config = dict(
    n_layer=15,
    n_head=5,
    n_kv_head=5,
    rope_fraction=0.25,
    qk_norm=True,
    parallel_block=True,
    init_std_qkv=0.052,
    init_std_o=0.0,
    init_std_down=0.0,
    lr=0.00284,
    lr_head=0.00507,
    decay_fraction=0.64,
    seq_len=1024,
)
Each number is 500 + 50 x the weight over its row's rms, rounded and kept within 0 to 999. Layers, rows and columns count from 0. Numbers have three digits each. The size before them is the row's rms in percent of the matrix's.

# layer 7 MLP down (transposed), 640x160, rms 0.11, rows 298-384, columns 0-79
091:528525505449566624488576498550433388506520440428451535574425535480429393568493428518471538504547490394512557581529479454600485412503393424463541492472526497481542529524489416488432540473539535477448480450428574572497599468502459467491583575
091:456522596538550483473449522494504481568556528514493505463538540550383480526497562434457430525622518480545499480508559438469428450480516517523500558586470486562472497518463522472372428552513484476522468562467530469443546511445501415584492415
099:567543481532492488483475484515540597516401562524452524463544536412514460459462503434490505507553454466398471545588503593483605429603488540566601513446439458476573636489477481575527584510533611456547463537548463530399544518526428558526473480
116:535488510564402544506501584549467484444491554509441479526469584513493545442445467421450552523429399426442634498566451487534600526569440501560491419491417432490474469494486544442577497601467546525572569528452427522588449458511536560445548415
089:489540548427503462501469440449351470507391504425559496525528597504392589391538548522561392515491482514490521557466529552593525409512430519465484533473579514484457549452513443485429575502473492525455534538616536474481462608477495466510465512
088:408489396542431478498475445496609404510448447513499538517497442514445567501479564500478564524519466483573487446503545540477543489504474478483488474516495444534528605538512516523571524540510439618499503435469508355524505566442479459452507537
116:519514568531447405487583527487547380434494481464538377439530607481407531549576552473583493462540557521502516551455433535449543543608504468423480528464469496476460534446539553548396531418549508473445526475513493575469513515480510534541512498
097:493474505501456445499423472508587615569590465444514498435463544475445459555408471580454575499464512485460535531526526491444530510499478577551547431537387475460410440500480562443469612473506446464500550438525422443490558507460423521553456534
104:446419481521613574466481453489435421471554455504515455509426400458522511437507458500549614448439485451528513489522440525598427475516531534483536529469516482576530493410615565483566510465513536492507541498501420562551485616514518524448539468
100:427524527590566451508489435488501495525474533509488471555519547549482528497519391517481503457583525531517476507515567451511546600478554507479441483538443508504421474538431510554440414467520378475484479539554488476389470465582523504459483478
100:489425500470509553369559579594506504554488502499509543507523507401516495519584422493431386480453511475510538572584535490516518488486444484466550502511477488440464395552500437503617513526509544487373536537533443514442525487557551403519528512
094:506412543507497559513439566481483506415457441465538503531482640445517504500489489433496507465477523547586563540464503536525527473515529435474507436571534527585452524506505498479527420478416498505635480550485463618433531478546575498457475389
094:492416450455514480519500409517413444544499497442534505518495566639463598412526410470422490567527486480506568404491564513443457542380518547601567586547519520474527526518483485582548531474539507495554528429504455511456413451570569441520466516
094:478411375446552575470428467458534617554492491426507491548529497418514497412499464463487542611499429467558541543526518535532589518511516478544554465476431457495500505482552447434570493492449526513516502413512480513446445511487533420503483511
085:537388398425492610505525614491538430492525439521486563439587490534579563492557490600477447479554441530563488523431498486530549475589477542537565525488500507468440482408476468538576548494478562532469502450516464523477506526444527489534479551
093:412461525526414507485537495392579481496499531423468511420501454482525512518500493487608553481440463467559535467513413449507580405526471450440477508570457450507521572515478390553575471495608538443591529462449502504487592562458548438488557514
094:485437517489498473543509518486386503405520554437500549509471476538524483456559504552437573490445466419428512451603454517463646530564531516501497548508436477518501409422508545471553499418445511535530460513454477584508617392471508550414540523
113:560592514654435473470503500527445445423448447494443456519478513509449511430518507524544504490548507569458387525515454556548535534418508538467549527518491488530532521503507482492474536566458479510494578527491534504408558528537472490550495445
113:482585533441434557519441473484503562388480553509478490560538418543505578487554526469447508550561464456578508525471536418548525531573410496554448403560448597469453428574588402521449444497535411430488411502483423528520575573513488510442476549
103:535471564546443504497486480481538532555509421543435517586443508641499548493475463492519509483535511476501464413466490566548527512532488423580461504487517497518512377504527537528575453410598452457542433498509542512524429445514402556446543444
088:445449521464487448491539428562430564454564538536444540498542523485505527509490563602525520494496534417587502415507538529519558470484445583499501543516532585508559433461452506456569446514505495465505434589569389475545412479466583549470519492
113:594548553426528487525511470474513542555507566502520418426463540532520435541519426455522627504509504434536552439482522517518506462478426477496487495571498578550479458498522473623479437532498410632527441417372453492482454544533492580520513384
088:522472469438534493641521542440584509420544469451450447483523526525608415557505485565527485490592459541496586454392493556488538512501392425422504557535487560603525482476468507463540449393519498457515486448405594526449536434545472542513455421
103:482552531574516400491448465448505481470500516485463479551555491470486524476537470568507489488502518511504494525476479591538484553444467398592468532458604485370477455568544528472524543507530452658521484558432530506483508470498427515591523491
092:514461537485456522561518422553533535482522499455544461544542425477515583528490493474495485505525568487540527606417520513562409493536429508480484527502486557539565599489586513543473513409614491504536540477514391461574510555517379566371485486
106:492427486540437463522468532485535546432507513595476520482587427554479502424566462512504534561400498554486416458422551591495499560412586508540430517551570495533581474533459521438488478477468436479479527400376530519456409529558510436567457516
099:517482435527475435600477484529433526504539520476539480646588504421523372540555505483492531587538521547538535554466484569530516525404530435532487443437455465472554440467459581454552548426555501532447494568432441487410515576476460507508469502
098:496507496496506352411452476489461480454491498514516609510470543449530573508497594512566479533567525438498607593574509495456492461496502560508549418555498581528468459421569475491503502461617430461420561483515492490505412512481647569495496430
091:451533461558492430567468439400470489563408548491497535526382538457470497543436494451476497464550447560516499508500459657491532544547524554470538525500510457493436429551451485458520480576369565546410502615563598460460535528459485461515413485
094:452488552450474432501483499528465488525559536555490487437396650486526453512477488493512508525556592434432472598512552487471503504437501550527547516550554541429421486491539451458450447514559515455497494542474487564433489551604437492377473514
118:536590526483498504458516580559458484517521497472497428491531520445504487499504463460447568492546480513485462567497463491505574435509505574594587477567476546496461437462499604523439499542513451454531596330448494513530362599494508479426569500
104:498477506539422558440437497501480480467542501454508476515433502526427399537637486468417457448569507420489447452492485528653472564507458472526494540500449516629562484426525495479514489494519476531525512517458466581523433574516536568517456509
107:477452512533572469513476512484578453480463472552418480481476469594503565551503490517463520413570515503488520406438510583532419588541502464447435527523572537488615491519488509511474546475448426586513627525408487444396519499493515512541476469
115:490515496448512485526589499420465556580575549592430496538546472455500476548472491487574504494467489560442442469509529510564430578500525465487564489472476545430474505528472464522506504552535427608513570443436425440508459510494445477580480448
111:485455567502523452414473441518568407563505451509507507452466528603473455472467513476479458567461563483557500512568519464514588455567516430480448454431555560468516556539599342460570538577572433483487444485470538456426526504561449525523477552
086:444566519506453421590544400466533459421515435465412558413539476522463512476522584541492507541554458611601519497550492457458432488431562574473574499557383578522563485522545483463438456455531471499484448441567547437575540555541532585426520572
096:572517444473495496508518491458512490474559489457489469501493487445427481545544508423559602394480499480422522517525559595434563412506492503512501435541445530481492483405523491482516549553560534445448533555526489555523434548520373492508540510
095:525516570443518535420501491494473485550451477560444491474513477484388436436464483501543523487512554468470568533492589410470504526564464429546478539501518423468452485465495557570438588509517572538554555473482449532509410480387453449569564543
105:482529616407420451496531551488457540446533443427554451477571461513593487509417483472531553518531482554502469476482494433541461522509512466515538577480491406521456394477463525545535470513507582518502460484536411483549502618516487349533541517
083:525511544431506520507473462581508535504501451487471511456497563528540489553467522511487493434628484573558572424442538471503469483537567455448414441412586570525642505484485425525437559483535549526480561426450523464533501390525544465490507537
130:505438518569457495445482513491392592507542523511495541338491570554530435456536564489470507553532485523504574390460414473492446519566422485488493435481548556578472536481438532462452504595447516549554518532582544444562530467488533567507514487
089:473492461429485454532490445604492597519541540533425477406466458455586534523495404548409536512411503526603536461535495491452506502522397551510564493409505462522460530472566535504615561443470624534540442570505494526620495443490509501472483436
113:600440416489608452563573560499552498429480495548512516508486559537559507419500482447512508501451485445469468543548479510530469412542581539446464431499481497517513412472607500542454519437595502491476575448543631407580559546473535550563457457
111:480535498526420508492558499485605507574446501439519433497522485550482450569601491549511499433623571513579466486557479528565478505458476432429478464511534518441421488505520506413543542442444461495394430442496549532576559507399488568502506455
089:510574529600496550505449511541556472461502509497587526510557511448369564524555598548473509502499570538477511598472534466565494479439549545476502509529446531497450387569470433459511480481510531489532572479443572501502546410460517480446461532
083:485622417491520462503607476579541499536600493483450516512506447430481529586434445519531468550456514484501628514541518495414466528537470472487555594627494520589476479480479553511540545393478520464462393498463400478450458517513451477427487511
082:472342507444507522529434625479533519482494491523505468439448542554413493486502500495488450517576560435495483522543524492624491453539510504425566452523435420496415474447389494487490491602533497497444531455609437480554575454479623496454531536
095:460430375444513587502488580602454566533506561503544534456456485491542486461534558476464488538486449517428567512578443469503499449522461495558484409484482499472439462530432498421400510510482485522495492432589448590435526578560516511586461582
105:450529458539432400507512456423537479550597355569552400472511480496505520478454463435534503461576533515425540566497423514497578500468524517571527522548495556456501521590461438514468431556501435546443529478549491427529484541517525513521523484
104:433516486394538538560514497530572498457562442488516449512559490495538565415497576520418556482581555484542516571496565487550565555520547578508534542493482445445542501497482415556481555437513517630476432497490439543515531486495558465533466539
104:436506531506476412452572475464614438446535522419516526481533523523434542496572442519474474498534507541572451496416553521571470471526511447524449406494451545482432537538528564469494562628474423435559424426460445463475460515384503523500482543
091:533548435502483499467506526451449507461436514407460507559529465509475521482482518467535449564479443500543501492487457579608577479482513468520503569583426561493503471519541550617508344547447565499523448494498433472556505490523502525453504433
120:482511485419443414401479461568489432528420459423528480502560583501563546551464527446396549497553519434526562473491450537493516492608551520607426508467506543466488603547565431601505507455500615539548607430469511583496609499494542518432426518
107:517532461533437523527528536523434555520525488500546542549468524508554488455442464438461513529568478500476463454608556416517535544566522565510535450364451456526463460515468547474485522474391458457509503594590448495513543429420529561444462484
090:363549497495538480462505472541467483469559537519419484437502497604551434556506456437512511497444494460481486527526510602574607492451506513542470503515536496500458639507409560520512409524558499510424380456464490525564497522434508491537527568
092:551435430399454577531451575479455539519401499480523500545480452429467513541590519489498486504524491468425474435533480586484489495470630492541424507434546515422420513499562481509482514471538500526486513514584479473483602588405527459531434573
107:530526582434570560504524464449532437461486447512524466526447499484502439525525474495532432473550464555513528595474470541458530436440490447560461447523572561525504464368524509466446565442509438497470614511508539459573528506438506468450446485
109:438481498515593457421488577494473493600448471515474495489452454496588477523536427500567437556458465479498498446578580460501508489470518530497523514593461518485507422458532494525564413513477453558391568472450529579477472588569512490554461515
097:446582541507536454545522451522488495447505517534467418557567442526498530469444565575464544473592598429483502442534541430547496475405473491460506476528460576494493554489536471507452382464449552513516512493450534473543534490455526482498582526
080:430555571592505520478495585449527499551507488473511437540458514435483468546433593535603477572506526527342465483559413499446512491457480528499556586475474432483440426519475589508502537493486440470520478531543454458504549452573519532516483408
100:502517484516464484582473512445456520477551415458507474467548533545432447570536550458559393546545525561461566558506515517389472555508554444528486409504528503467524545475443494513448488529485470483537525546474458550571508483454474525525584528
086:511554580462528519461533521557455477373584591362501494441446496478559551435459527490522466531517496525474606475491491530384478537476457474466587448556395563529510423550505522532514491525480566463468484510461485527442508525452524486451507570
101:529517558512608425574461518543462544560379513508447453443518545468469543615545529506413555531441487476521521591498559472460583434577534478472446578463582564481514531542490515510462501509590521559517391502501421462436392496467577447499547562
091:461377521574446602572514500487542491440477479531441567515566514502559514479548492522557488636510541434492453516521509492476374525552615538493436522515521510499504427510463404529474559491491492469489537584619577531413510487573524467477487472
103:508538552504497454568545418436428537466474559534498564474471561527495546488414618591478487527545517600425502467522461466491515536422555460496571498531539569524497504491448568502483452469493453412493451522528586429532520557536550534438596477
100:569504485424541531495396458608557444469446553551490466525525510488515537495478516486512428582560451629530642470511492512501537581518447505475459458479517450492576471533568530563458545494463452491544574525549445480417484401593423515543517527
119:533464475579523512447487581456534454521511619582538538450435462545520374484499504427424430500485532489453467478562514592552432571460510505443433482553548491583549470469506476490503507457525450486574421426469510568532543489590596447529486498
097:403418504501483458514463461566543574564556530498545497401493458506527427541516337461492519489531556489448447513514506544563547521515462543568482501469465508405543523627535488385462532476510606484456530446524471438462515470447511506510492492
088:514563512441533605603427552501489429460499472397491494504467500349573557474523498530466507459495431566360476451592534503464511449493485494484550484406506521498512543447430469482544521543523528562561576501495544571522514443534537522420583478
092:414493443467458542516479522533462496507522582479532598470462443519549557414470533537467450526562535481534508460494525516491454484472512517570447509643541446527550484406433467605564557372442479579523554507549499536571373513433538414500597499
086:497572605526516486496462442493493502516522470431534541434543473480460547510436515590459539563406583625465528540568500448540542470471543538515539488471470466489529509490580449507493387437454540500572520489585471463462437462509555561434543482
084:530561525478580510452503461509421501402468488449457561462493568500595504517452477591475599434503542464501449521488386470489547545561484502531450505439505479413507511550521375491483611457540527512673490484482535556411577573577465460522438558
102:518406477449468458461551599459526445593521514498455503495475400524582559504523556486465534526417471512442408568582504490469535547422495550524473457487504460481574418600440487477612463503471488481519516406483529535438509629467505509498616532
082:531494464493464496436434591487499474475530492390485392579567552533489525513534544511425537521521509641487454494671550531564531442421469457441499462486486502481500458460539500540497519447483448545469506566623471529464508503521528500466499597
082:470451510556509577437516538508491526428472440490480479472489502481544556467525509530517535493462504534436492528541472446558530550487433564479654356505514535571434467524534482496557547493527513527448506509531465523537530526519558527531505353
101:519446577550425521462378533548584500451550550504550467445546457466557554525473432399477533428528485542474521515467484504600524531579443578444455420393446545470504530502522494526500541546462431473485526436534464512519529499548469513503439466
101:514416438434465547463542524497550524397457410479476476470454414478477436483533443545506558514485461489567536507510496532521493525530511485444491550525473489545571434502539505535482530500385475525639436552496460514418459443549475555524436499
093:532449525493532476559562598533487550504604485494436527414499503450544569476401550446516432467522491484566481447585468529558546455523490481451519469536469469462476518501437521452496514565498555575517534526501489474483429558548430501499532549
079:426544547507503431524538458458526494568398524575536458439518477497487544633482440491517463460578500519591543560506490555486474432465505373526460556515519519522480497450405532481527481547477581518433486411484492492396520358501646543563492532
097:461462577520461395492476529506543437536458503447559554481527344403485511531513404536505543518523468538540597503484412477448449451483547521568440432486530407458512505538540523576422472536476506558563490488495487493596433495447550510539506507
113:550482446391518565525613470514581478564460555493461540483457459510639555511556493492541526409505463512443443590562454431566489540445429430521535534458596456530467414557454510502497507506485491435573575541549466398467523447557542492522453499
096:404448526467445407506458428562523480409485431524526442500447433450606545513440522523467560517455587431511493436490553405547506557547393477585490580382528461456455553495541368510493481475326617514431491542467464510539536470497483489516435451
086:435491503413482544572527577552518497489482508587550573557521561568544536482578525568537404569472496490528570453521482570569517439474429395472490510476536522513545390530390477477523465515515462549440431494539478487381472550465578563554598514
090:479556496451551600478534570510615466536482477421501531467532481544478439520586461478537588533478483532431508518605575496510450500529545460538459510473527475441584493534570403528555506463434471543507501493507480473433515510490424450441448472
087:490530634588476617427413500576536500597543528426527551542468473484497528577403536500482517549534415486374516492525536432505563436573527567478544450375418414476554465569558458537549468524511527478515507548505575513489477443436468426445562502
094:502559455559433546394443499446583521488502492508537424551484555513489470473475552501597545507401430509540472421608440459499427487597459488419509528536511522525524491523556452437508538538421546440665524557508471558482517535502480538514486446
117:485488472470562507502543511401520484488455499482442598500484497496548562474545425442441519563458430523480465487444497478552409661474460494459381509543546603570540540509491501452559420470497463456502472424351515531432588467489462497518520487
# layer 7 MLP up, 640x160, rms 0.122, rows 299-384, columns 0-79
095:550482499420547558440584571445485412538548555567489451440507440590529582523474480500563476444476468546452499450525467440510505537498543463562502529477559487537573504580434535558472581531461446574470504565471493440519465613473506537465520583
103:561511435492440609486494508442456511438523472517631468503495473493384452471473488536542514518488509467396512425530562533527511498495604541547447472600543570533574448502574421470450480435490419496537530516493507496563564561520510542526553509
106:515415454497612574646509498381464569563490460554459488509443487500393589427522462418563539557547489510478508553525502520526536533518415521512446523475525465520475442547505424499568593508531443529515533493482521515562487489499443512560509470
095:507444422493526609564521579502522449468494511482502487500461506490612501437455446493499480527523398474533510484518509468428499550464562459524442432513570401546577431444505571538512483451508470563488401517595478534572501469558609511574500509
093:573531556510603538570544462500463510511515607474458476509518524500554420475487444506512396504424525523416493504458486472543528531480605539496530550482503455547519410503451477404455512453547446520482474614562482562468514471551462543577522478
112:450426450441544490543449493459516494526547478629398506512435504619542502468462444500442507552402506470514432484494537568429448507550521502504516600515525543605539452564484535429534568539517473427536505525509522585512539447518608501525413468
102:448467541482583481453465558450562458494604416494499548564501479515452426363388550569497427481463502525408525511534513562485493520498476491469446437552563516508539518482461495579513637516498504545409456503495598507526448464494588476580584491
107:553450463479557413510509483526563475523558504550453468516458574614532469477499490567520452524513545419476528498457511478434514539535485509559518540462502566549617502497401416502526559520538393490537566498448557490504469487488463585535526530
103:512400485578525516498467473537525496410566521536543440498468574539521478413443498532522525484417419454479433423514533418483463485503635566527481460448510612534490510524569473579411474563445530541536531568527485552461464487492572481648437506
103:480481483494606528517485486412549489474586451558481443485536491589528425417540535573577597521472569454491405575436441588518491484519495622533556462571490523583577489413405563568547493589474414475555503438459528520550526517498532457463434553
102:413463523490515421579511468473578576533509584493525519458499425519434518441446450604504547466556501447404468539464498399419467501488537499497453587480490522526560547524561413565496550489613472518598502513421578410480581462500423432449498494
097:458450484523475510624466560379501497501474481514589532515536479463558447484471477502552562476471542521522376538467555505409539533542560518589483495526523423523457542519478469542450480538488564547485541487459485556593530465428502447626537405
099:473526472552527560534476526454500533487540448512535552459397561474457411462455585511513591441486515488373489494484436446475434587509494567533605472432514537542486470492462478490603534433510488519575494593450505547506525542473505591488547486
090:532514619517486557532596446397494490581571575538510527515505523434430366479486475428562491535481465486401529554465402551509497517463499490473439462507497420576448473531411547574497466462488526472526535499503471457550496540466484478494495565
100:503440503534514423525391551482470542454576544511500485557506551467474361409448456490547570461546511446467533582492608519402495515484473461501535495494541481509472463511478570538491517482454457541466448518492562555546558499415430499539537517
097:500471426520504570587413546414480558538483483531527464485496417439491517536435495458545425536430521587446503528538448511484570515480509466512549577521551594532542393535491496446552551514508494515541495525468518560457557564486477462504493430
105:441437479580458483606475496455476426450588532507491483498493506513545456519469534509503558505417471492548507428491631513481481606564559491496537471658508415521484536391365504503546494520400427552533490484503587524519534542466551543554472457
110:527490448547558566475506473466532476602495456546446522493512440505498534465500486452546520488497526534452487508527505614558513534529545462551485477493530479622404433520541542504507525521546477496508499560535482547460481606487532459617484479
101:522464504549485535465462483490544325451538472501462427538473455524423493489507537467533476469414395487445476527544493519367471527480557431626508440526511438542506540496448492526526538538549567507456442529452555492484504564536576476579526623
097:496492533511488457531557568470561476566561556513494498503515512517435450486426477464521534474564496577423508492524429447462474555506600458492462495493459507483471568508477466523481555558450430529494542445437636521487544489416419398455497585
107:560522508495481588547380562481528585465492405540494459474485527447454430482480518489520481476412506525503466478480557485405453530509530484585509520555463504541537467512537485438473562471548481505501519493485542608539507521489584415548538442
095:640442563438494452414536559464564586505576497515525533564457505508484577501540456415403604397477484397428444574493541533529391551520628499489503401461543434498521555511561539502533495564541498554482546479484484463466461563506536468513547564
105:502448548562457438458543504510493510565523525556448550455572556527595512475406518459527479543445427474442451455525466536482481494510502510538434531499607530634470432451454510503564510425371499554502531522504504536590563511507549511510504424
096:426498482526644468461461546466504487452480463542452550560503570492557450421480506499394576548535454514467502440484485526498540537401532529433518519484549556498520481517469456472456490482438474550394461556533528571545465527507574460537560495
081:550465548491567508504555574453618457467564485586456439427620457528502510371523474538523515508461442577486440479510475573520489479477564457561452499605577592580613504515453426497452523486497508544495520467475488518500468488486479496538398528
101:439511442508461515388437462496616463470505514531499528539426519533534533525469487529493466514483516497456489389392491624501447554490600466540409463591512550606507530468527554562560480549474489498508466432450586498519583485534487491593479598
099:578488453537510495492517553439518498535572429533437475563512549580491478530509437523540404438526527493487505494404492606526491555464490517538614514527490425510561457473511522551458459421523467504413414568471473568451514452565539414514593589
095:521503536536500510560453605483501502583465525513424450525570482466566473401388556470433519509523481508420436499473551336529464515526495409486537457469509524451557484470442408601458574495502414518524459489443484608506573512481449492535529474
097:570466464483444499615423464464565568432439442558487487529472437587536452449464416515402568523512559498477442439471513514510511514446471485529495522642532588583531504505482458562529522494525436501508534457446504502476498501587586485580413473
107:564537540468647524503521519482551461498569496553550498494574480467559405521475503451508453486499515497455388412474483558433497542464475471534526523489473539565475471518553507585409513497555417556473456534440588574543565439504468452499584515
103:431541524523559518484546562350501498457540505545524498465509524582538455560440466512568480538512555499437400434494524534514504475551577475459554553639578520516574426476520465444551561430500476466513453559491480551504523478476498547486490500
078:547496471476544506469558451530554451467552504542490584473497530591551468453528455554425524462516571554495491496507514520522385533529473527442505498506560582568615432517445481508441568441484450541491513510486499528414519502555492477473394428
101:516483536433577468524536457380545572537517425571403455495483440460447500466426390533485512574492519547479435572581496498469502608495504492461500453522484606494548534530450469624571549407536504608513534434405549568487558464532414414537503495
110:549490457542550528511571483475537566509498534538420540522522431456530502539467503478619501449480578482419500447400402491464477581435484586499515455488518497562544402561524533552479564348542413502558536587459487554532477575482493470545576413
094:490505402536547526536520480496431449628513481501517424519447571552542449448597413481538503505430577449509442568402513565486463619494555402502409461486555455492551439501598540500543501500451415544440546579424529537456418457531432430505587451
101:519489456477463540512522550502527574608543425586504528445563539493535365438408501461520517507479469479432519512502454480510504583572496454488460430520540462528559564603531532472490460440524404542487466509463520483565534510447557520573508413
102:521369495590529529550473449544526558553479460513476484489551443575513458521565479603472541517459487442566527515458441540514487545483557524498571460510492448567554518550447419452460473491496476546544457552482533570516537561543554431560467499
111:493436446490569456573570501404526495467494525547408559502632407482559544506492468426522519455447446494464463504496528479464510537507437528418486507481502514474466506513456512495542611567479388488495571554504512471539585566457536542633641430
093:489546414548520480543515546494462545498526601501521475547484465602478517453454525481546528536423512417436451515458485517552487469491544518501531529578456443506407524517556511473614475529467424510610477598502485469516527542440460562501488530
116:556454360613545534505469462482555503555556437532463501444539459566525517478418516485482498474431593439490521498446489470443442573527457568455510508509515449555535573485545470486563550463488465592517501582460473494534586567594509452470519492
089:531464536506522488488519609433567450477563483491487523610526457527524549494423491553569489442531432488430453532535482508556511484480515505465488507448512533477544536585521456462426493464507332566483490452508537507464522518459426494543522563
105:554487524462491521510417529458523554579478454554431456450485568515542537492536448551488510466490506500521511533409485644435468507454549489513494574595637516561569525499530429531532557483548529464422396489474567491530439496577581543592516472
106:563406377518518486611525545478521506479478530534421483526452438525494490389412528488516519549453468490489518480512473563537449567471484499586485558467481470562495448532485483526547518460541482508540427633410521553571493460543500472589523531
093:405422592588523515575579476426477390488532500463397535546501432572452529489471461517525534493442511515526468476528471563451400503441504549547448558518581529486474499548583464524473503460509477549512431521483441435489511452491464487495474531
094:530374526480508502555449533405477482422543504505472502500514489502538395435524463489498508485537522545477448454498527532487583543525512526515529420546504461487497531480536501462510524579448405487653561515526488516453600521533481513497529553
086:471581537511543486518480442516547452509510581556376505552462471447482477483397479526505573451473500512367540467411485469465474495445498475523442501430511572484553524530528474536436518469506467499568494625462615526443478554521440391526468530
100:474461498530563365511514537467530399524603434547423477565574522615525511507461491505457472503512540523567413594505496495511506514468504497466496566471572542540502533598443518576452618512483502486468499503513501486503569442447501499546438494
105:485499469604531420567434435532520549471496522555523512489549555596517609486495491525522516446515520451521483363522480515504493556461547495555538523562537421578478547550583515556471531545482545591538445578512491487525477568466567471604479513
107:399476409537552583578444479504474494473533419492431550459406473580525502490546365485603500465505468445556460435532476461545547553541468579571457511525494518607486480487424517502464513563555470474522520568495527453487583464512527512496536504
105:527452494509487531545441472472534534506513547522503526462444487511578470465542462473399437451575418421470543459509576542458479524560507527548467559505602512491495516410537328492492492473469444541481466522498630528475594480577503366491439530
096:536371504465445519427532410481507516520600549516493455479408560511449518534547506442444557450584458404416606559466526453557450586442498513468546441474512445515495496491577500569456573440558491558552463589500543512548575531539494511538479498
113:443461487539567500603462480445442547488501565589493503488415510606485501474532578526446547464489541381479417565452549577420498614502527466561495520510522555600531456599465463479562492521556556474423494585443579593536518471540591455541501445
108:456476543456555486497534596455499456473533521558518433442471447504554473433505539516468520569488462471525496501524497454441519528491625517478518514540578562572531536607522517480557606429535512530509452539472470549506531430441532545594503503
097:598426481482556584485639545415518549597524580531464541470591573468518565513545566559542465449514434580465467546482426452490502533582441475533504505479495474494501415520469529479443567416442476581611550424482520587472535462534493465473500483
098:521456526522583533466461481540514412517538540559475488568546545582426477520395461549454576427472467536477531445465545527532503540508404514489497480546441494555509457564484392559552542546517530525482480493417543447487564447508430534524609477
103:486439568492509433532488524416534529486613457492468534420560525544508505505494424459522583468454514536529529560473568620430463519552494593508452490530557551567575447490452500538440499483535371523580512665478527531464542472537526533487508399
112:513494513435564516491513473494509507521609478593445514462512429480469547438459434565454549532475494480499509548447462457419516559481466507497407552525557607606502478541468403517433513388580451443546486517507462435542555458514540490544441519
101:533417504592512519581454506419485487532440486499478531505434498461502409468469507494471491559497484571463515459482548502480394527519540543472523504511615513526511492573425452456443562474527492559546513558485530591554521535526499517472553555
082:533467469443470500517566487545462573530525488472452452535494570513625389408523488453483545539444455460610416570486576533551497459441589468521509452506603520592487517394504425544523464566512495536459512565534467550488463525572437462552552539
101:450499469522512459505578470517533435459588560554479477563480508539486513344419404514488500516411523445546463385478412450537401567420566515616498543506546585493565492460531528514609502498488520566492469509480537539485480499546466476568494510
087:514401417507515509445516470440494627456482465498488545583605555567398498499446432439456484453572470516528422584421507473509443535575622486500427493479538502470535557525461488498491534444529462450513465469507533556539459522540525535575552507
102:573507571454586544538509451452514469598491368533463452484465479481524475455506392529522541486540613613525465528509490617454447529575523504517416475567503550542527476542530451521503605484478503544474597478482545529542516481530478521507438443
101:559485491512491595444534507492518536508447426578495488481456523533400459508512479394467520561530421546412497514437500523510524517494514512502493534520538463504458454508581447572420478381477504539523565540474487529537471611514516415511432469
101:454508528474537495559526512466583484450439550565559547519557433432534519425500429506528604496527520396534416531416488472538441553503530465526431505532572418513544505510451425480517514436539434471449502539434598488501592501566479541542457462
099:563461495518523438484521608519489550525490440580471457527524485498453464495422445449470518490572459492438500430525480482486471580530432479593453467413535518501520425494565526426628380382452507534535498505532522567542519517622549459531493445
109:460535528566556513419408604466575454473493624557477574545465573549511536402405552456501508547484400453506473504443501506491482546464537510497516509577511497498506509551453396488543496472442603530399479531502523525561475483560624472611541495
103:465522459610530442480483553408535423596563572526416535446541463573533552405451459459568624565605521498467521529496445482488517557495480492492403527560576494585543553554471549537510510439421446519566492460498582443591524461476522514506484498
092:535457484515486603551543481458497559515505508483511454491498490520481421448513463530620591506470587481569512557521416584511475558539495468580415528516504463532554468592431455502483533435488507516516465544513457545499460610490458470463536568
101:540391400456494557557469472459505484483591571509477448492493467560572485551529469432397467528422601540460481477480499521478511580421562435537441547469562530509542426502519528507557585506512458499469417502538524553490490519490519533594468511
089:548473423536462631558547468432579577466423462463446587545539526554542455516517396516543436443558540375521454472475515489487463561572563491519519513583512518513499547542445562482502552514440447513506475477482498440499509544532462455539467488
085:462457452549452434618428598489585516535494475550531406536542445478429491425459523427476420561437435528516490516485570471411450463423476536531527510518511546559537478513510592449536422515443481467405458551489521530529388493427539539536534444
102:491460444522635541594495488475579569539505548496510489475528554513418418515551500504581487498516533494418420514483413472496487546580440515492472454461453452497490423456443507521421459490442430463502538520393466550507561527567424475578512539
087:445535532548482473577517442518474439524576497496566573388465407494561491513456551531520470522478533446459475591424505519409499543537548569496459506514517535538523427584457478506503387467469432480528518488427540454560494541489541481539500468
086:599394523469495443494561572477610475543508505471497457494481547563484581463528452458549546514566510477560527521460522555486480497477594504542455595436540467523458580535557501505493465543518520525548517524470563499567500509565468405484445587
105:486532463465556558519513450513486489522530438494509543473471588603466450449473427496489467502534508446446484443472508524562474495501548587605548536458535464568524466402466531550482460491476461536595443491491545525583499459555580484571485512
106:506508563532559555522457450481500522491518486540571530543491511519538500406427501494534455461389534484430526425560541473550455537517490573468489461491516449590469467485506471595529515443564466474473550664486500495605532433565505474496520492
098:506440528521543474542465472488511463513538456526524518581528489523568546389511456546588527553466479480532477534521419529485520524497434595464483537533534528633544465609379520465534444552414430476539520500513454540577439481511517475499444555
086:539464473469453497524429548508478553518601515473533552478468492465458509416465550521469582551477452477413436447538487444508501535487513632435519376531543489465569489498572499487448568452473391576587475562465494574518561502498415496491562494
104:463449565486510472500539426428480554472552513536495443446503522629528479389499497514550482479545500543507471549548456608451494462515512562494397456517575552523472450495389515455525628500424436501479484495465593508542522438523475479544552502
110:537504473539488530576532497398523552463491530512473547426570504574486451431505487406550486453457498427488568600503494519454429531547460531491415486478548504473494520609481494484423448502430468524592433539504547527465483606555443505521550516
098:617427563550613547540428558441510573462578578474490518481571510493494474441517524480529394448562459561447443515449485525435537550495543518537432514606483565525539372548463519484535561509558394490527559429549462442538514533561513382464538460
088:485494515556466453479504427447558406481584509503450468519468449444486460538425518414482589407505461572413495571473493483527447554469617575510550469583559504494446465536534512467451520440519511501539602475460460561511599430555446422508499470
096:494393512537495471505544522455474521487504436527486468443472560565542512436518454487510448558577521523544584416542434426421561473517478498457502506447538424579520493588473427500460539433551581506580533554539546514620544447547597501551564420
091:558470428421541521499604483429544508509492464524511517496482453555482498392485473545494484482538548518611416471562526541496547632556496465565432543620510502478425527468499483497465536555435459541570465414512549544502549422548499444524450484
096:486463544562518433452545493512591410516515499514483503451474487557363510466457525469527556571627515553461422605495545530412479514406505512488513490478476419518490543539471532536462524500513505585408486493455474481420498517497503402494580611
101:560488482489579483466476529435440512508553484501405464584538531560457521444491356495546548494460531501478469464539515507485467540467585500570431433507555454567482462539392531489556421398451469564546472629473554487530545478479506438572567465